Part of a small language model's weights.
Size: 18 layers, 2 heads of 128 (1 for keys and values), MLP 512 SwiGLU, 12M parameters.
Architecture: RMSNorm before each block, rotary positions, no biases in attention or MLP, untied embeddings.
Training: a variant of SOAP for these matrices, 251M tokens, 3835 steps.
Each number is 200 + 20 x the weight over the matrix's rms, rounded and kept within 0 to 999. Layers, rows and columns count from 0.

# layer 2 attention output (transposed), 256x256, rms 0.165, rows 112-119,240-246, columns 0-63
228,193,182,187,143,181,223,206,211,170,177,235,206,200,182,177,179,182,203,212,186,162,171,191,207,221,213,207,189,202,196,225,217,187,215,224,218,193,187,197,160,195,185,183,184,184,188,187,196,190,190,192,213,205,182,211,180,199,189,200,191,182,170,205
224,241,196,196,189,212,215,194,181,214,195,221,229,211,215,203,182,174,199,229,173,224,223,195,196,185,214,198,180,185,192,218,228,209,181,195,202,219,151,228,188,201,216,190,205,217,225,175,222,187,147,188,228,213,172,215,192,227,192,179,188,214,181,195
225,188,210,197,211,207,189,194,232,194,205,176,194,189,192,209,234,198,212,238,215,194,222,209,206,132,230,189,206,208,229,198,199,212,178,223,177,137,196,193,214,201,209,195,189,218,206,200,206,207,215,216,209,154,231,203,211,209,229,197,222,211,224,193
210,173,210,214,215,202,222,186,194,193,218,186,188,207,197,205,184,208,187,179,209,219,157,213,207,219,173,223,153,179,197,203,160,171,187,218,192,188,219,182,236,237,152,209,216,197,158,195,182,195,195,154,183,181,251,227,183,181,179,198,196,207,204,208
218,194,217,164,198,207,211,225,209,242,200,148,212,232,216,201,208,177,179,190,208,212,204,187,196,236,217,224,225,206,208,228,174,198,160,209,197,186,194,224,166,211,187,179,163,185,244,204,189,190,191,195,189,212,204,189,233,199,204,234,227,219,186,241
205,195,229,169,225,211,188,230,205,165,174,201,158,232,208,240,190,171,206,212,183,204,207,219,173,206,188,204,206,192,198,176,229,204,212,203,208,198,196,159,172,193,211,189,222,197,204,233,202,209,234,221,205,256,196,198,198,197,207,230,223,223,218,219
216,205,203,184,192,204,232,204,206,201,228,188,230,210,196,165,198,213,202,204,182,212,182,182,214,224,206,162,171,234,204,196,193,174,193,219,209,190,218,184,178,188,218,190,200,200,190,185,172,183,190,191,185,203,178,196,186,200,149,202,191,231,224,214
219,217,197,216,213,208,175,208,209,202,197,190,193,195,237,208,187,213,177,208,212,187,203,219,207,172,173,211,218,184,195,175,179,202,230,222,211,178,199,192,198,234,207,203,210,206,211,203,203,188,180,218,192,235,202,205,193,202,208,182,187,177,201,224
238,198,213,237,246,203,189,189,182,215,205,193,212,191,236,209,222,208,173,203,201,244,246,227,229,183,190,225,227,198,220,177,223,244,185,169,212,193,224,215,234,157,192,196,239,185,221,208,172,212,225,202,191,175,200,185,187,215,182,185,228,208,226,214
206,148,206,208,192,187,195,205,175,204,206,211,211,184,201,235,210,207,199,178,204,207,185,216,186,211,236,188,189,194,207,161,174,217,241,190,167,200,243,182,221,176,177,206,174,179,171,181,183,219,230,225,203,161,188,192,198,183,242,182,188,224,226,239
212,216,179,210,185,222,149,175,199,190,169,227,227,204,178,156,208,212,184,168,203,207,201,180,183,220,190,209,214,217,179,198,159,176,229,185,206,237,220,209,139,214,202,205,190,168,173,218,203,204,185,209,221,206,171,201,178,171,209,222,171,174,171,216
207,210,181,198,174,191,217,197,187,188,174,204,198,215,196,208,189,181,188,175,192,214,192,201,196,205,206,189,214,217,231,202,219,193,195,193,184,181,208,222,193,158,234,185,185,218,220,203,179,229,203,215,223,202,169,183,226,206,221,199,186,195,185,172
176,208,216,196,237,215,178,182,195,168,197,209,177,194,203,197,236,202,249,206,202,172,192,211,189,182,195,199,197,220,169,173,222,214,177,182,180,178,214,171,210,148,198,183,206,185,189,183,202,209,198,220,215,202,201,199,150,189,185,216,145,214,239,152
173,196,184,231,177,198,227,192,205,206,197,191,226,187,189,158,200,211,202,159,196,150,239,176,215,209,208,196,214,208,177,227,210,185,209,177,196,181,228,204,206,231,230,200,200,203,194,149,208,216,185,180,187,209,188,199,217,193,220,203,214,158,208,194
208,198,224,214,195,196,189,194,191,206,195,220,200,201,204,198,190,192,198,220,218,188,211,255,202,210,180,205,222,185,169,221,189,180,239,192,197,196,208,197,201,196,202,177,200,232,204,197,212,199,196,238,186,191,211,201,200,170,204,203,195,199,195,206
# layer 2 attention value, 128x256, rms 0.161, rows 113-119, columns 0-63
205,162,197,213,219,202,230,196,202,183,219,193,188,203,185,263,210,228,204,187,227,191,194,177,237,187,192,224,177,210,202,215,187,171,210,186,216,229,184,217,192,191,212,225,234,196,195,185,232,201,175,222,190,170,168,197,193,214,219,196,252,180,167,172
226,199,183,227,208,222,215,180,190,166,197,212,215,180,182,200,228,230,204,167,193,187,155,190,209,231,194,188,205,236,192,159,223,204,196,194,195,213,186,181,203,207,205,220,173,204,214,212,189,229,206,201,188,204,201,174,205,211,179,170,188,215,185,198
187,220,171,211,179,192,193,212,207,206,211,194,202,203,199,187,210,203,211,235,165,205,176,200,170,198,185,207,236,195,176,219,176,228,199,218,224,192,189,208,181,215,219,237,220,224,200,210,177,196,177,212,208,206,201,230,205,205,187,182,190,230,243,196
219,233,189,214,227,193,198,259,180,173,202,182,186,199,210,226,215,174,213,178,217,244,222,187,160,183,178,206,186,218,202,238,207,187,205,211,162,173,179,199,201,192,168,248,220,194,162,190,178,205,201,192,192,203,212,208,228,201,150,192,191,208,200,215
204,232,188,203,171,202,159,183,198,193,238,206,198,204,246,228,227,202,178,217,205,171,196,201,199,192,233,174,222,197,170,223,174,196,206,230,196,189,221,215,213,225,179,201,221,162,211,170,181,177,202,203,209,160,195,187,212,172,215,185,160,219,181,220
206,228,184,186,204,194,220,199,190,212,210,199,203,190,211,186,214,193,182,205,203,178,240,213,188,176,220,163,212,179,167,186,197,166,218,201,202,220,180,201,182,173,179,192,217,212,214,160,192,243,195,184,183,238,184,164,204,207,208,181,227,209,198,226
179,180,170,162,225,216,177,185,177,207,201,201,187,191,188,205,219,203,191,203,213,185,175,219,176,188,219,220,166,205,199,234,201,214,193,225,181,195,238,203,220,163,219,172,185,219,189,188,191,197,223,215,198,171,242,237,199,214,228,172,193,206,162,170